{"num_key_value_heads": 4, "norm_place": "pre", "qk_norm": false, "extras": ["capped logits"], "init_std_up": 0.0338, "decay_fraction": 0.745, "max_seq_len": 512, "doc_mask": true, "train_tokens": 681300000, "max_steps": 5198}
Each number is 500 + 25 x the weight over its row's rms, rounded and kept within 0 to 999. Layers, rows and columns count from 0. Numbers have three digits each. The size before them is the row's rms in percent of the matrix's.

# down: layer 4 MLP down (transposed), 576x384, rms 0.0452, rows 409-443, columns 128-255
# gate: layer 4 MLP gate, 576x384, rms 0.0611, rows 410-444, columns 128-255
# up: layer 4 MLP up, 576x384, rms 0.0595, rows 410-444, columns 128-255
down409 096:498504504506518501486480523481494477482465479523489505466498499490488485490479489494511468502502544502510549503503466494461520521564536476464462535488508490484505489482499500505437555516495463477531444495466495509455498481461524500511512519500495540463441542449504522548491499499504504497485485535495519481496507535494489500477505535505568462458469477486507526483520499506475491511494
gate410 098:499519500500502507503479504539484494529558503487461529509559500523537474554490467477493521506528508499487506491492493487503512467468471523458478527482489515508491502499501469515529478489501509542488457481509486537492550470530517494506502503504491474466545481448493495426505488492509482515524481511536534471480519501477509482508526510512471468506488544503518509491506452522519534484483
up410 098:553473486521516454541484475480527474481513538492488505503486471538504493498519471505519472530490485478516521512531515465496526484490467475514458527510482484505507494521485497520487499520479460488468526505501468489519483534535510496492467500475469510488474495474454506525507501467546472499498508489517474487492471443518502490519538487489465490472487520514495484493548494474482494447526
down410 094:552510515516486503461478502506499473496484485482478488486511534508506474476466508478522477503477499473472536494509532499441471469506478494487534554493500504480509537484486478515502521453500501470503494508500517513459491492532510534514551464533465481500526515472498560508492502478445479528479490510478523548486516541479507537494521531485449487536502539482514486515524474495501506494492
gate411 107:495522445533511490524473514478503501498509543482555507500487532517478533499469486551534511447537512528484478507536480509531486467515522529510481511490458482486525486517499518501473520487444460498542516503533515489535476511497495511472531515525494510473481520519514507492480508479514468536486489485505525533514500500520495516508511477496516517510466536509461501527453557481460512503545
up411 104:483481510489477505518505491476491489487490518507544507513490510495522471490483473494483515551544515531475501524515418556514498472510504518448490503465496486538523558490516510497456509433485491487509439518527497499491495492479490483485500493544529541450496483484521521517478498546500533444481504482490538534483466512500489495542494477479523536505523496455494468521462525494466476481522
down411 101:516467454492472492492515481488527512500452417533492493506467494522476500532480509488492491468514508513500549509515485532504485480503483496537509504520488533482517490516506499508512476532440521515483454496484524471539492503533495514467529494497465481524483523492505507484476467504468509475481465524481483494498478472478457517470517486525474493511537490438468530510528506547481519499523
gate412 095:512504481497485534524466512525540488484492461459517496490516506490466487509513452497499523507517536494516507534466509477460490556534471524494521509496471511524497489506542539482486492545484519467500479438489472503440468531488482504498501499507465486527503511511489520517487492483503503473511513462494483499490459538512536482480529486526462504527500532474521522491454526501525524498483
up412 096:483472490502493529532528470508485518482491453501499472531494499510487502484491492479493529493483518490500523503469527477495539510511493454527493596515488541513525459492572491455510469513473545525484441475538473505539544496454509493508507469484499505495477527478496530483506540491481449534473493528527543486517523537507475480525556520513534474506531542475495501515479516509491533509474
down412 106:478471502513483523497524482494507487511497491497523498489510506498459491490506497524442465492484526500494562484508484465497478506507495512457511514514546519504457537471493538511491503451490410479495499509498546518512514466473507484488515469489531476519469483480473507498496547462456470514493491475494505542518497455538518499518506524466507519475532488475468488521511496486526497456480
gate413 105:472509479526509554508488534489506506491475520477464489494522528475487502482486557485453494478479521454485451529485483473503521510532492493489531482505482445489514499502507506495489466479543478535482511513508482526479524513507496512481490512460488500504523476512489504483514475489520497473537496515503539503465481508503479496532529493497517492508464503527523468509509491441565502479526
up413 099:461481485490524480473504499497486494528515543522461496507476480506538481460483492465562494535474534490500510494474500483515543500517514480510509498502489476515538491522517487484487501484482499510501512495484495476507512527519516497483474461500501486538531476501471499489473492467564515467521519504469496484514493524485516505582524492496542508497487511442504499469513482492515513466500
down413 101:496515473477540512487466513509496485462536492497494493503509493502498513485481520511525510526497522464481431502512496485494527460500571529500459515467499527474507491484485549504509507494532518524515522541473537487513488475540501537505468550568539484504556527505496481523491493517532518418497487523492492498534509487510485484500541567516475489525494528418546500503472522496478519444527
gate414 087:499513505514497502530546459543526546487506503540496414468520513517484478512484482489484505493479545462479515512499468463457489466524518489547514486512530559497468547507471529475501462508466475545514478508511491485464494504510521490464490507536521456486508509509469475520455450491543496509482450495509468453478474469485509525475555517490486521522486490484495496480519495513519536470544
up414 094:452490492496492490524509466464526559508450536516469456513529521471505538523488549521492520527501489467493533539521516467464502523508476487495497536446507472553475531525490523483497539511478502528492509499481457496546494450531495540482549506476467475519467540523452433502448490480549509485527499514446478524510534487434488522471524504479510511535444502467495516474497533479501522496489
down414 097:486492520531501508495488486527499479521465522555451497482530492474492439459547484497501484504529489492513499480495493472464510494490505489500487515440480506487503497516492499495533500491469507479446476511435505469479499532481526473520484493483516490500536509522523501536473541493482478484518496477533482504541512498494507497491528525532496488484520419511511466475491524534454478534522
gate415 103:496491504503520456512462525471470483529487493508498520468525492532512510532478500497519491544478509477498505508493479483495507532521496491487492517518528466498493463482483464504497484442491510500499499503501498477481518438507497494470532519470456481520525477480529490479481510523507506505484494560496489501498457464491527508488469492497491489524481515521509522476483553492534515495473
up415 096:512552520471519516497480517515483512439518460533495496508481449470504513479453493535474515478498475516473523472490470482458512503458471491501523548474519473502494541528506443474488470493502496479511509495484526518496553506457490472531508461508496536460581497487446452500486524487523467521487527441462465497457490488490511544485506504522519535497521487475521502471441486462484471451530
down415 102:524490480513480480519516506517471479510529471492457527490475510514511521493521464500551521517514479511502514446522471450478518462497520502493494466477467511538533525506534496486504502467493510511513495496479499520496522527488492512449491488516504544500459561452514492507519441510475448475489498498508494527533495520549479522477525444479526451490504536462496520519508497500521487478491
gate416 099:533497509486481527471483502550490475518515472498479488498458487542517492463520489463508513469525508478440549502482527513491481509483482472506504484497515528495505489474514501505496434481529544534531518485537523491477445490487498480511497483489517509462531496496509467473574504483515516489530547536482560474483486523494460487516505473492516504563520513547505494477491438511485518512490
up416 103:496508502479479477505501526474526522515528471498503513454509508512467466499499490504481510522497512517520491477493479480457494492496470525486509503528460528508500483506525505532494475458485473532471459518533511481482478466503532517505485473509496482484506509496562492511533486494492505533476479546511506554489499460521535442515465441503488446430509503556478485500495503502547520537487
down416 098:479515548506471522510483515516504502476507542507510570502477505505493513497512518481482489554492502448493485505513516498475464510526517527472509472562495511506525484547501462485530416492485534518468509484569501445532497507493494494494517476484462517505488509511494522486500473474497502517488465476511500479498493504500529502481478486516474517524489435492509506522508488503510537545512
gate417 094:516494491501493498496514512502466507511460491507465451499512492548483482526502479485529488508471479467488481517484479477520533525518426528549486503500483480533507510488528471531488524502468512553484482456517504508469486489515484459496495499531566479545504508481455525541494482480459505492480518539498526453479516537561496509494489511504482499479507488497516515521520526527517496497509
up417 088:496536474509479498487481484509514482469451522534512478493515529494513483505469510482511487476502501495512466491438525509498514550521518479530498478472465520522539531511489487516461477519502454509517480474483509468506481430468495511500501508451534515524498458531533469454502501499502459514475478519526488532516503488498515526490495484515530480507457550530494531513468529471468492494483
down417 099:491506469458523501450475464498554509535505535520458531508501488467506505516501555473449502508507466462517525513508493525482519526504543547500483520502493516526529492484489503546512557466471522503497501493511489493532460450524498539495498495504510462490484451515508517484502501513504495502536487485502513501481537517513478455543495531543492513472502498569478519470527501518521509527518
gate418 095:526474488516540433500514542492474552501473473515497502495500530505508529475538474491493490516519513520489519495512477512475491513490500485488478475478471530492514499490486479454478476517501511510564448504503473497514463454496491540459533490500504498495505478504492467528482474500538502547486516513541455511490520505529504476509517504497501527513514492460492473469498508514538468495459
up418 092:510455551491542526525512462508488450546464520425544473550532496526461481466512527498481508545507491498538522515488465477486509476494477486465501499531521498523451498502496464495512503510489513549520529496512496492506485495540410484489532495515517539477484476546503448479491525527505530513528500492496474523491485460479506505492488487491487549459446506493506545501491507542489528456520
down418 096:479454520531519499518524488557498476485502561459491462496501487507491477507468513489513577496540481500481526528476501506497501542437479506537462540542532492473505498502480503505501516493466481559461526542481523475489462494525494507461527484503486511483523516495505460510476523524521497503494545502498513475474503510506519465527517480491497464462454498516492536495497505450494496528509
gate419 106:498535450466516454477503451490506532480524522486553537578537484518509471527475537530502531488502477510474468482523521472483451471481472534462511507507503546519486490509535526483524516507474510499511464478532446530550495532469503480498543519477545468445486499518552491484512474492512491452509500503509479485547521471505506491476491457501520539509486491483467473518495518470504497523478
up419 107:516462514470442471515504481448495507484482521483517531507515491505525532467463494533506495516494487497503477480488560496502524509499502522496473495477448536511518514500482516478491496491510497567481513493490512479531510514519460484508488517483468502483485483494488539490542563518500516522482493456503512483501517496497524565501539515506521491555482495468508546463463498494494495455507
down419 099:498514513541489516504495516505496502503482481529483462508549504517474517485495539492492527514512542496477494510457491530507470505516535472512482507518517524527515535473506455566487501518500506469486502507514519508489512451455525520489489525514511515474527492534485484488488537485510472505432494512503515459464464572469499478498484542492496484494546491508510512523475517523555508466556
gate420 092:490474509499521521516480490510536550524479485501463545534514466481537508455493501461496511494499488503521526483524481492533487493488463511527519512485530519478492507479475463516512477477546497502533472483501472512491486529533501531482505538489461497496464494485518501513525489492493497505490525487508509501511516488481508480504519483499489488494469493429502509493511512492513523534559
up420 095:484525513458526536488482520542524501453516547521495496535533499472510485460512509465526476423485480486498491533501489524440490480525515497512495481529519545475479494517514534445446523465532511488492495466490498499510490475465515474471514497485447521506499463476518508452430556516497508493511533510493514472508500553495442514494501499502494499514539522486532513436526505522510487503529
down420 098:519500481500454495543493500467481505519467529500517458473524537526492573478505516495475533469457525503499496535502504536519538481484537518499467509453500496531502488514512518503533525502483503478507514508508508476525521495465481490565507502505541475505524501498524463542497492495517473491449480492569509507510477520540537500492507499487489500471481521550513556525514444503481496452459
gate421 101:532512518521439466523527489453470476493539503551507501506519515503492505521502494515519497493506508459528498493430537507480506497528460476486532486507474536485483463493468517541491465512519491508469422521517533501515436477484511510502504490543506484484496461506496502454534498514514528515507496497564509527506487570525496512540465491527496483518498473514465492472471496525453456492487
up421 104:506467507494508505518543509533506525491502436493506473480526501516505532518511447468471505492478523529535496532489488532482520509505462519488563476512486531503493462543476497509506535496487507506507462532502507540490492484536517452477536479499557461505510504500468525500457479482509465503552459481487503475550513480505490507518527514519536523493502488507579488520485481519479516472537
down421 105:501549528532459536500471494484456487537464490520475524481513508504499487474483535508524494489531473532487475490541450505451491503500519496513485481503499513528528489493477504529480508492533471505509509531538542520509510453465536532476487508527530493511486499501468497527536513494494512493535469509494511510470489459484508526507464460519499533501455488648481504477430521471496498489498
gate422 097:503472547479553484543519491510524452450491505515494508475527494530497540517528490469511542457530504513488510486533506514498461507463477495484456495477482483511505502475539523504494491504514488497523489453516499512533513533510505503533491492516506545433519490523506486479554526484513487470512517523488531506498495505503518522509488534503524526486491516485513523549535451478508515518470
up422 100:480519525490513541484507480459511513514506498503497527522496468488471566513480550527502486443496515483493498507521501456485530488522498493478546569492497506540511550505527481469503483517507513469500521507479489548534478495491527483547515560513494494530495476531498479514506531503486459518491477483517538513507502507539495527485525491523501508480537497509501509541531499477514459524517
down422 098:493489482493466504544490578520473498475464467503456469515517493510493470443551482488546534544557525501511483497477518517506497472501512482518468470531449489503477509511507533494494528492509535503464477489484521518507513509524480509480523513499546478457507476502516499543515539485541520475507510491525449516497517486517521487457466525496494475494505485522468528489491486503564547496458
gate423 108:505525474461493508473534509474493503521516531509503518462460462486507450502506526496475502504493490484507524519517504489474536516553525447506448534508507518541513531511515517476520489521501509489467476507496468499501489480530500508476511466484504475496504477524474466464515486472455525526492515468477482491497532500455538524507535515511503532514476489510464542517556545483494516499537
up423 115:502501474547473493496513482485488447541492505511531493454546468533520501543498481505490497521475458504465492502500497459522468519480496463474524541573483545495512516487503506485556527501444522549513522505524483548493519477515474527526492524527523510460453492495467510499479482492519512540490515496500526496540513492473507546540485475530471482480535486511529523492523527486495525534474
down423 103:447516517534483480498459491492537536491531475508521553509495459504505518495483442521501490505506509543448504511516522489471449485467509536499486494515543466483552499522529512500500542492481440527535458478486474496508511519515468522484507528518465494465504489475486504491477506462478490547500520498494530522482506548495510493476511482537499512457454454608492483513516481485485456519480
gate424 097:557501498471538461481557494473513485483502571489529475479571554545540515551419482462489476471497512478525493542477489488521495469469492519483488492500507523511514498458502531476518518459443472470510496502533498482462495517485482535452524499490516487464508482507527510488482549491530500506473518468473487490540507533518482541520499491487499510498507488464490505533514472484488476540497
up424 090:511566510462491468526582483535508530500500483508518511482523505536464442493494502503474532574560555516507488544471515521554497480476467527479509491505495532550509508494480488480476501498446501457517453518484483498515487489500498495481463487478516496489505523510501530497538534510525491519514522542493496489478493489474501516470486481511499548459512448491475501488514504548500495494493
down424 096:508509524524488450499513478493494471503485476469472498502473502550473475551506505532498450471481508470447492501502481469482496524469522489513497519503510547515493479467507474497499478518515493487485486473490464510438498528488489531477518469508491519533482500519448483491453467501451520502556494476455497482505554478518514531452512522514496516520524509499485502447484507506540521517447
gate425 104:554532507498486514477457494467574521550491523487537503486512493549522520497477475515496540488540514530507489506502486512529485487471484476491447476523521447464483476496521514498487508528508510500497479508515549495531492446517510553490478507545495525474521504495522498502482538509529464502489523478507525493493533522477501506542526508478546479493497541548510549490513476474490549496544
up425 102:474525504492563521503529478489503498479511446507472512480497504501509474492527574499426513572505513531525485500517465499560489491483465526520517533524509491497484504480529481492481506469495521544471482503507478525520527497521515493484470481515447518475540518471479525507496515486504487544546511495518481509472483481499517493466493499503502489493515450494516495513490522470526495472519
down425 107:482511517510508492470479573449489473509502495476485424495525507517504485544460548534508539530534537489523478459490441490493500516517526479489529521533498479525500502490515514491490511530486481512526482543529491471529445485462523515502468508500510495468511440539485524524473496475494503487506511538529496546538485486496444475495470458505504505442530527540496544518523492493484479487498
gate426 098:513469502500485491489481499449457510477553472535484494523478483536453535483518483523509546519489451476500508537476525506453492521504534486507514501552492493531521483541500529534477524552495512504540487506532453520451460506471537481537467506518490516474445534508504496511516490523438472516466542484524566491508519505498505445495530518477524499509528547490478480448512508490557497536493
up426 099:502528506455523487507470498527525523494517496519512444470513534514521511513509492524496503518513531494457499527495481477470512525519524539534512504494538524460468481507497502466497480499511516496484500479504476516499506518502476490547514443549501510543522495532474454510486477489506519549476501462489492447499546498457511568497514483484481531525449481531492504516488446495539522500479
down426 101:498502478489531513447472539483498526525500503513518475472477521535502492512489542528505531471513562560495498474466498445472492470533523504516447533521476526505477508510484509465543512460508503524503493480487515502470477448526524511525476512511541465495494523469556494491470509542507544471514468489499503509512516500490450485525512518507507507513476468446505459524514478522504495536485
gate427 097:514532495486487491506487458513498468490479527500497504541543470499481461460540483527476464474517511504466504515472509483505481500475492518491490472523486496512511525504514498532519548474479500468497547530488480568516550522521516487537526542546434481474482511521497498465494505477452495457512511461437548479520514509436490487527529468515477526540474542501496470477519496475507454493544
up427 091:487558482528515445557524502486503485496478543437500518508452563509520490502449500492522551523516456501471525520481535496510473481497502528479509480502488498448494477530520521504490469534492494528522485506512500500500482454553507461522474505495535497470505493503467505517472497505508463490549498472497460564491490520499548471542495492499525499460600518538514538519514524490493529506471
down427 094:477512499494468520490475505507521482547499496526469493504510467455468527471545516493488451476501526491486515502501480468519510508515475522463501529484507506528509508483464497504478524470493499428467538523463487538488513489453507572481524535521464456500471458532506491484529485516462521489493488473463541455517537489478489530482534516528495506532422481492464484474492463502487465472569
gate428 092:510464524505466531496507482538491506461481503505533536469542464542508532512513473548478510511490467533502493487490478451504479508470550521527516481491466471450523507497504496487522500506503512465497480458482538497489508517543500450507456546454464498463493504485509496533508512488521481491523506489516474511538527462470494496510525516522520506511461531471474456525501482462470486488509
up428 093:449528490513498492506484509507482518480499485500506517476483541520506493519527506506535471529494459502467505495487494462486495521483510493511506513473511475471514550509509512507515523504533512478541488479475479506500505519484489523483529470475488522467499478487475485496514555467501508501539506490487479483492518447456476449495489498492544500487458493485460510538494524491521522466523
down428 095:460517511560517514488514511537484480514479494544509483486447482530495496500507476463489499508493527500492524516488486504501482479518524559499519486506467536466475528521515527556480494482474525543508491508502495469472483491460431471500485503529493496493525550520500482513458506518469503467451467502490541471531503437511480473511479486487504510489520484529508478466480543556509471494507
gate429 099:532464494443501531470490477477527472502519471495494542492487501467529529500526516511484478531465512520518521462472514489473482516519468495442485519516494495526475550508476462499492502514514516453500497498494493502448465507480516489546444484548512522500486478484505480518507521476489527480498463466493472520494500479493513502486551478534510538506567521511537518499510553518515476503506
up429 100:531471559466498553493481509542468512487512490496532501504506478497477486519472505475496535500505480505440544515509548462531520574534522507483508536513483503517479478477541502496501524493503521494503483475516529464483521508492511479532522492514567515484496480493546526553480457532511481495526518497517507524520502469513473523492441522478473482467483492501532484498474488485499491522505
down429 102:503493481492491474529539472466516563526547489490522491492506512485538503473457517502509505489470525514443473457506495501482534508507534546546460483533543475509538447496491462513478539512505478480502514509510498475488460482494506500528477517531518472511524515470491491510491503472476527525530496498496477559516488503479560497487504524439448479504546489500485505472528491530532488457516
gate430 097:537480525466569526484494469535517462516495477516502502483452521508525460522464483515531518519543506506497478490514533471517485519525488513512501478509537501485525507486515560548517504505466541509489475461470471456514485476498534509499461550482487488540520509532490474517500475491491491531491513529515529524491505426488475499522498490499489453482542512477494506502516518514528544496511
up430 098:497446497514510529479523493503520531524456526542459529511487482464490516516487508517484474479462502514514527489449504511531529544494492525488490469486495548484479499501527530507558525470459478516505469490499476511507434497503531497484504504531483494507523503490505462483491483531498496510513481508492553438522462495483500511508521461522556471526484495486497493527517531529536524485499
down430 099:510491508514528509478557512536488477499515528468501537544542545498545478517492510469467538459529475527527470470516506538546504464518486501538471520529494523506505479446496486517483504531533495494483477476546471480490518427519463500536485517466533502443480482533476469505529483482501476511477479472502469504498482490535469488472505523518450501484496504434514432491497506528515498530564
gate431 110:478449502495482507487473486519536493491492521490513523518535504502497477531499537509504476503525491500517535515481517465514515509457509480525528477500482494443494485479505508509513503509532444477467481489501498507507445521517538464452516501505489555495499497505503475566517547487496536518488503492474534530482493480479491528498494472507525489556528557500470518504521473531516480458532
up431 104:497482508463528516514472514513519517528525541554465525503515467494489471477521517506529467486509516505496542504517533541505511477526569506468508460481432532528497472502551511479480499496533490521473500447494507512483531494536462509511508498471521462451459482513492493477504496496487492460511502515464497497484510489505493508517522457473495491481464520477554445492501496494515520473533
down431 103:535496488471508493494489474497504502504474492536458465525495487474517490529481530531516494514555486518494507517529480486495524460501469519485522469520519535469493500522492507463489516474513485484542509535485485473507517515490500505493464484503491487493503510516503476505527515519488530458595462501492530556527508479523508554459487509541535467513519560476474495499457507520518457481513
gate432 099:479521490484528519562483474523535502497507487518509542545474498485492512564524459493474475480502520517502537499517464503462483481492504488549500484524471488539487473484485493488496540465496527537533472567497482518491446484498533448486506519510493489487492494505487487542500477473477499480486469518480496470487516505502518513428483494493531531499530503469506484512454486478471501526508
up432 103:540511486510474520541463510500476487441501499488474524502551493480465501490522440496474491497512505524528508505508506494495475483502532517513535513462446475529546499502474495499517503528474463532505468519482486515562534503449496490501518514508515477473489488498496538561519522535457524532492483477517478470524482510481499444482502521467545526500534517501447497502484516503433542480537
down432 104:503470492513515477476511471464475465467500504486536503544494457469476516471487482506487509505509518494501501479474469496483491457469500499476505505510538457538475488493498471470467492483488445472523484437492489491523461476518494521486519525475514533516527393508440549498488475494479580470503517492502509493525483459481512519512506484507485537476516462524491482488545476508515508494490
gate433 116:484492524496469530494491533476501505514483506490479501478469510453521500528464491491518452479534512487467496536491528524479518489517509501552502517521489496489523492506458498525513530510475487496483507439495520542453478485512518526459484507487495459539546480478522525504475479481512516492464497513487492503487519481452507485536534502531495512456503517482524464490480531466529508506495
up433 103:509510480516492502497488474572461489494479507513519553525490495496496542501533493510482523502484500549489472469523515463468508462509510512476514470505484544504476493508487477467477500533501527521508514517514449511522479494497485470527521537499501439503485484505508472516478486520525478546548520489495451513479522517564498520547464485459552495510532481499537516482481534481537530509499
down433 099:529485538476524481482486507546512552487497509522481510466469520483507472489499487504486522464530470504512478491492495499528462472486497516499502486511506489485480470485513484542494494457473486537473443480495474511489459474485512478497493496487517497506490495500497521500520484513466465524427515525528487534469513504515458509491497497498502529540500471525507485490539454533565477478474
gate434 101:508549496481528509500508488521499485508544496503492490510533492528494482500462481463496506498476480527555516544491508450490504511458534512515493516473503520487441502485505515448476484494560463446513507498504486449496463511472520511452470508488466478493528499531486537506482500477520456485467509459528505507490515487492490514498532502513534528500456482513474509518519506471533567529469
up434 099:508482519540484525514485517517518474496524524553522533506496532465496531463501495537513553523506528470476530509506512513540544476500543527506522504507498469475521462494466538495509526542459473528522508499473500492526511473539446475553557519509507468550501494491482504503494469482507507513472490521492504483478480552510501503535511527502469514468514492473530480482465544500469486486500
down434 103:487522552505487487526463489513476470520493504495492434523488525490500513463529482496546505507527529495540446481485485582483506474489504513493467502499498489533506502530517511470554485478477502485491497507499530473490505514533499489504501506486437531473486550515546477476451548511514474526500477503548510511469472495508480484483516508504464500486530532474505487489511476540527490506523
gate435 100:522498513533521494521495488535494460535497502531467461514504530458494517492494535481468507498488523484433517497476496477473485481496492483536526510484502475492497529498456511485515515490513523528562468466485463529464546504546519476485513535493542426535459473512498481492492479537519515553524518508515468500501503449485497478506501500472516523549487547467504501524538512488509488500491
up435 099:499496555493497510540475453500466457488544478535528565475514521518533487513464518506487495503496539468485477490517530502493533471452542479515480524549502543493483467555457517495501511490521552525529460511495530534479535465492514504545515519484496517487504493509476511539508469527461492499479454521477474493489493502499525488491476492507517482489492493498505439487513502457488512506496
down435 100:499524516508481482537508494507452511479487465501489506492484495513510514494491505466499517531547503472525561522492516467543512505522494519535499497499525428563521508497525500503499536481450497503475496472554501508506462500467459508488492500532501507542498479545478489447520504479507486500541515538553502500532532484501520550483543544483464481470490530554512507514492464488508563491483
gate436 103:494518524510517527495483570519470490494494546524523492471522525498486500501502488521493477505483519518494522470460509538537451490486491479496532477462550539466514551523488526505475502489483525495489544523487497502467487540512540467516497494529505500485517484546485528510515538531466508489499487474497503501502492532480508504525482488495511491519481505463479539526501475514459531485500
up436 098:503522558483478517515518503467500484507491505504467476527468515491515514503441500456530492526528477529492514506530537495532491503445503510468559506488465543499534546504477543485496490502508528493488496514505522446564449514479523521501503447494509489480494515478473524510486539524518502506480491535549542538508459518484518506497493511535505520513541505472511481504514517523471446477481
down436 101:559507486532483543515524476520467492497483523474492474550512472509514459495474547498489524560493464487461450475514496475480465488483478515486450482524543495485533509544495524534512498503524499496540496502461475472514487498483572518544502469461540503512488502504544505485540516470511514487513532518541529486488464461481528520498447451491513473492463536560457490486486466493494499507511
gate437 099:508479512485491480509525497471504492479495470522499470513496481457466525467547514468477539529455524529506484495493483512472508482497455535476492504494484484555482493526484515521503509507519514542468502506547538508510463494494488502503548473493490541499516551444500475480532465543524542453530525519472482458479513513493541505530508508478483526498523509479508493504496505502482496508554
up437 088:473519430495508484493499500447522525482487473520523460503458469513505506478480519516455504503499523498477511530474487515457508493504499530479482522481528528471520553502569486521505517469512527509501516500519497498491487513494481498467523502488518554468493496521528510508494497485509460482526482529483502516451512494468505490533467531458543530516495491498524475509474509496508538487509
down437 098:523548495544562486544494519467500506486477506508511468464524475456480488480471534513520494517505526512528514521522495529505491504499503516461502515515490500514516473494531497498493513479495525499487560494505565528511465505479545479492503531518536509502538508475511475541516505495478542437541543497479515485529507480475469512523549500480466538582525504501505469494499512486494521534529
gate438 098:514506496507539499542480498509492550489493490503519438495527472475529531538504495531515505496490507526550525470536524456510479472517528534572485484538536502500461454423472490526512481510500506493519487453487533550486496493497500503523519502497468519523513505484507471480492535508510483464486507457492552481515473526520539518521490508507497513501469495472503515485477544480488457542479
up438 094:491501513518461510503495539470532564521507538511465484528502482553542528504477444483520463482492500496501466464521500462514543505524540476510527536480504444498536480494515535520523475491493508482520540505426520479512464482495479567522524471509513514495498512506510533500468494488516523538546507489503497506507500546476488502494511499514505505519474519490525498500526518499449483487458
down438 098:495485490480504515513489501539501507469480442458454477497507474542497503514452478479538509501474523476533501495516491527491471480450497482494501512521535538487512475507457476494512486504496482524522520519534473469514515476505558507492492484490525522568496532452452498522505493486533472513483512473499517499542513483472486483531488512487491511506538504509499529499454513497537512504532
gate439 090:485521477492551537508499452488513488534533503488497485504504469526490466502494527504507517492504508487483485478468541511499485536524454535509501529480466486538491540467505542539506549496499566517477511481484509512519504500528493467489513473480517474526506487558478471516487507488491490499453562528530528532450531536509511502488503474457505520502509507580510494509500511500516514504480
up439 073:516503539510441512490478531504568547489501514469471500532503482517477469457509510506494489501478467522483487499503483509518517480502493498500486504514524482479531480525489468437483490453538484536487483518523492508498467489502573523501500479513499447513523475466490483473525510507499504537543463514510483505516475477490491526504488496531474544486454495513446544496510510495481518486499
down439 094:547545462456465505509505465472555483493484490549495490516484533557446527498518498508493490507511467498457517550507509484523484523546486508511487525533462533486478510486499464535510515517474521517496485474526468485488517505537470511468533480510566492529495483522533450491507522499504512523465524485513533463484487478469437512529513465493515491488454534465500539493525537502524514481525
gate440 104:530511505465474492514512444497467480443530471527481487455503476502498465538502530506527473481500497488492466537500479500498508499511478515484517451491510513519502504521535519558522482520495520524497478511514477500450442524510455440480510527463462536472483483542485466501534510450466526502535483493517553513505492503480453505523510520503505543517516491486470541475488486528526536504505
up440 100:451467424534508470520513511517495491521481536464518477545458475495464491457485511509514494516535480498530542456509516537477474483506494517485537493508488477494464490474532519493496483515521512478463535493462505490542507499511471510487493474529473518490448479491574529511497471490474534499485529504470439530501454444511532515498516468540433465470485515509495522525479503491495492490514
down440 110:453504456552489458505522526551479526493513524519515501544531495494514494495495502488500535509505522462510542470520547515483469519474471488475523497508521521522478525507491500468481472497491500492485534514496473488540510481514508490520500489464488490523510528548512496535498544509501494550467499546453479465477534484514546518542472464491471488477526466445484544485483475476518522488479
gate441 105:522458502541502476519536481510500493490517502490483482514466565519503461530499551509498500522499504469533535475457532521494549490511496471557529500488479535472540488495595498462496532518504471446526525517490487478527447478458514506520466544496524500516455495472490495462479464510506478499543469490483511475492519482506504509495555494489522490513493495475487510465485492504459496467514
up441 100:492506462485503480484492503467509505515491460475516526526479513522510468491453436512513539428556516484503512484496537490566511482504487542521528519517530552475469460509501514484479498504493488485518481514525448512457487486531513505464479501502474511471523483453516505566514481484510525530497512491533500483496489475475511511504495481501509493507471567460468449484520468535504519549456
down441 101:488473524509471512494523546471480505529473535509502547494501498518513472482543515482522503534504478523495492506446489507481508515470521503503494482475522510506544475477539508458505502472519512545481493495481498498458547520476482555453424484507533472479461506519511531486509466471542523505501471474493528508510482466525531514496512488466518513525516515476515500486490521497533472510473
gate442 100:519502492494472468513501471511521569471513467502467509492491532501479530487512524500473496535561485499503484470515484494470534486523496485488497522510458492514525514558499496503521491507495457505500511511518523491461481507497508498541531510490507495536489512510557529525520492521490451492487508461522513544484505527481513492469476506507514533486512453495550492488484503505560548484539
up442 103:468469487444533499494451536525495553517457483525487518519492457524470499543486503504520512545512504533459437550476495464502487522501513506433564449447529481510549530479528516509498492448489520479491503530493512519528484516505527497503518499538539505514523519492495469528467498513557536505511491505439462508525490469551475504501497506454504472513499510494519506495504498478486464489497
down442 098:449512492533469494552465513482518481480492478465521466522518483505556511522535493475501494487501512483520529518482493502581475502507454476548460506535536473494491502516537515503526522491510511502505506468479480497488510493500510463470511499528469496451472500456495507492494550519475514534454497476523470547455505476500479567516537512523501484491542516526455461537491465497535527507485
gate443 101:529480493514469526498476508533488498526497494526454510499528523478541455466536464508506577473533496481501506485482493460534502501472465487534511510527516481530513494483505501505422443540497528474492518501495482463496480468474496498525560498494541491542524487482506507488504521501504495540502486502487508529543458494526494444517482460520499505478512531507509494484545482541475494496527
up443 103:439513506506541486504490509478473514495490490552474484489477536495436495494445495549490513490504490491431518501517504503483546479522490479537512501517514516463498534525493519544510470460510523487481488516487433530527480489548533501475482521531491488518461456446495528474500508471524527494464462480533518514498514492489534481524486519518454474475499482476480544493509524486502552512494
down443 095:497476499500441501471488497458479541496500469496526527480454492505488459539521443472528489492517494529528479503491489511472475517466517458501511468497496509499495484497492512439515537488479477485471489519535472505499501517480472507491531573532516475471500498512476542558515465465491503488520511497502505496547444482500552532518484496476561479523485506445519518497492472550461528541506
gate444 096:467454505526502471498489466512523475490517519512507512517487486467494550506508488535498486512498522529523519461484493442553520478492463467526464495537512502495495478506500479507516513489509509482514483515506535500463487505447506526484509518520516529506488510454486476493508531520509476517533473467509476459476547441467552508518487521493511511472476514491495518544460497497452477506460
up444 098:497458481485475520489494493535549538503503484501472500524463514528520497511503513511495500470454521505471480471490515505467543451490503516458486518537503549512473465513485476500468527527457459471536469491490478528550504533473508513466478499488510518509510474479521493511532528530526500517513474485488470480498498510472491504482458468502539514534517486486496521495466553488499482524529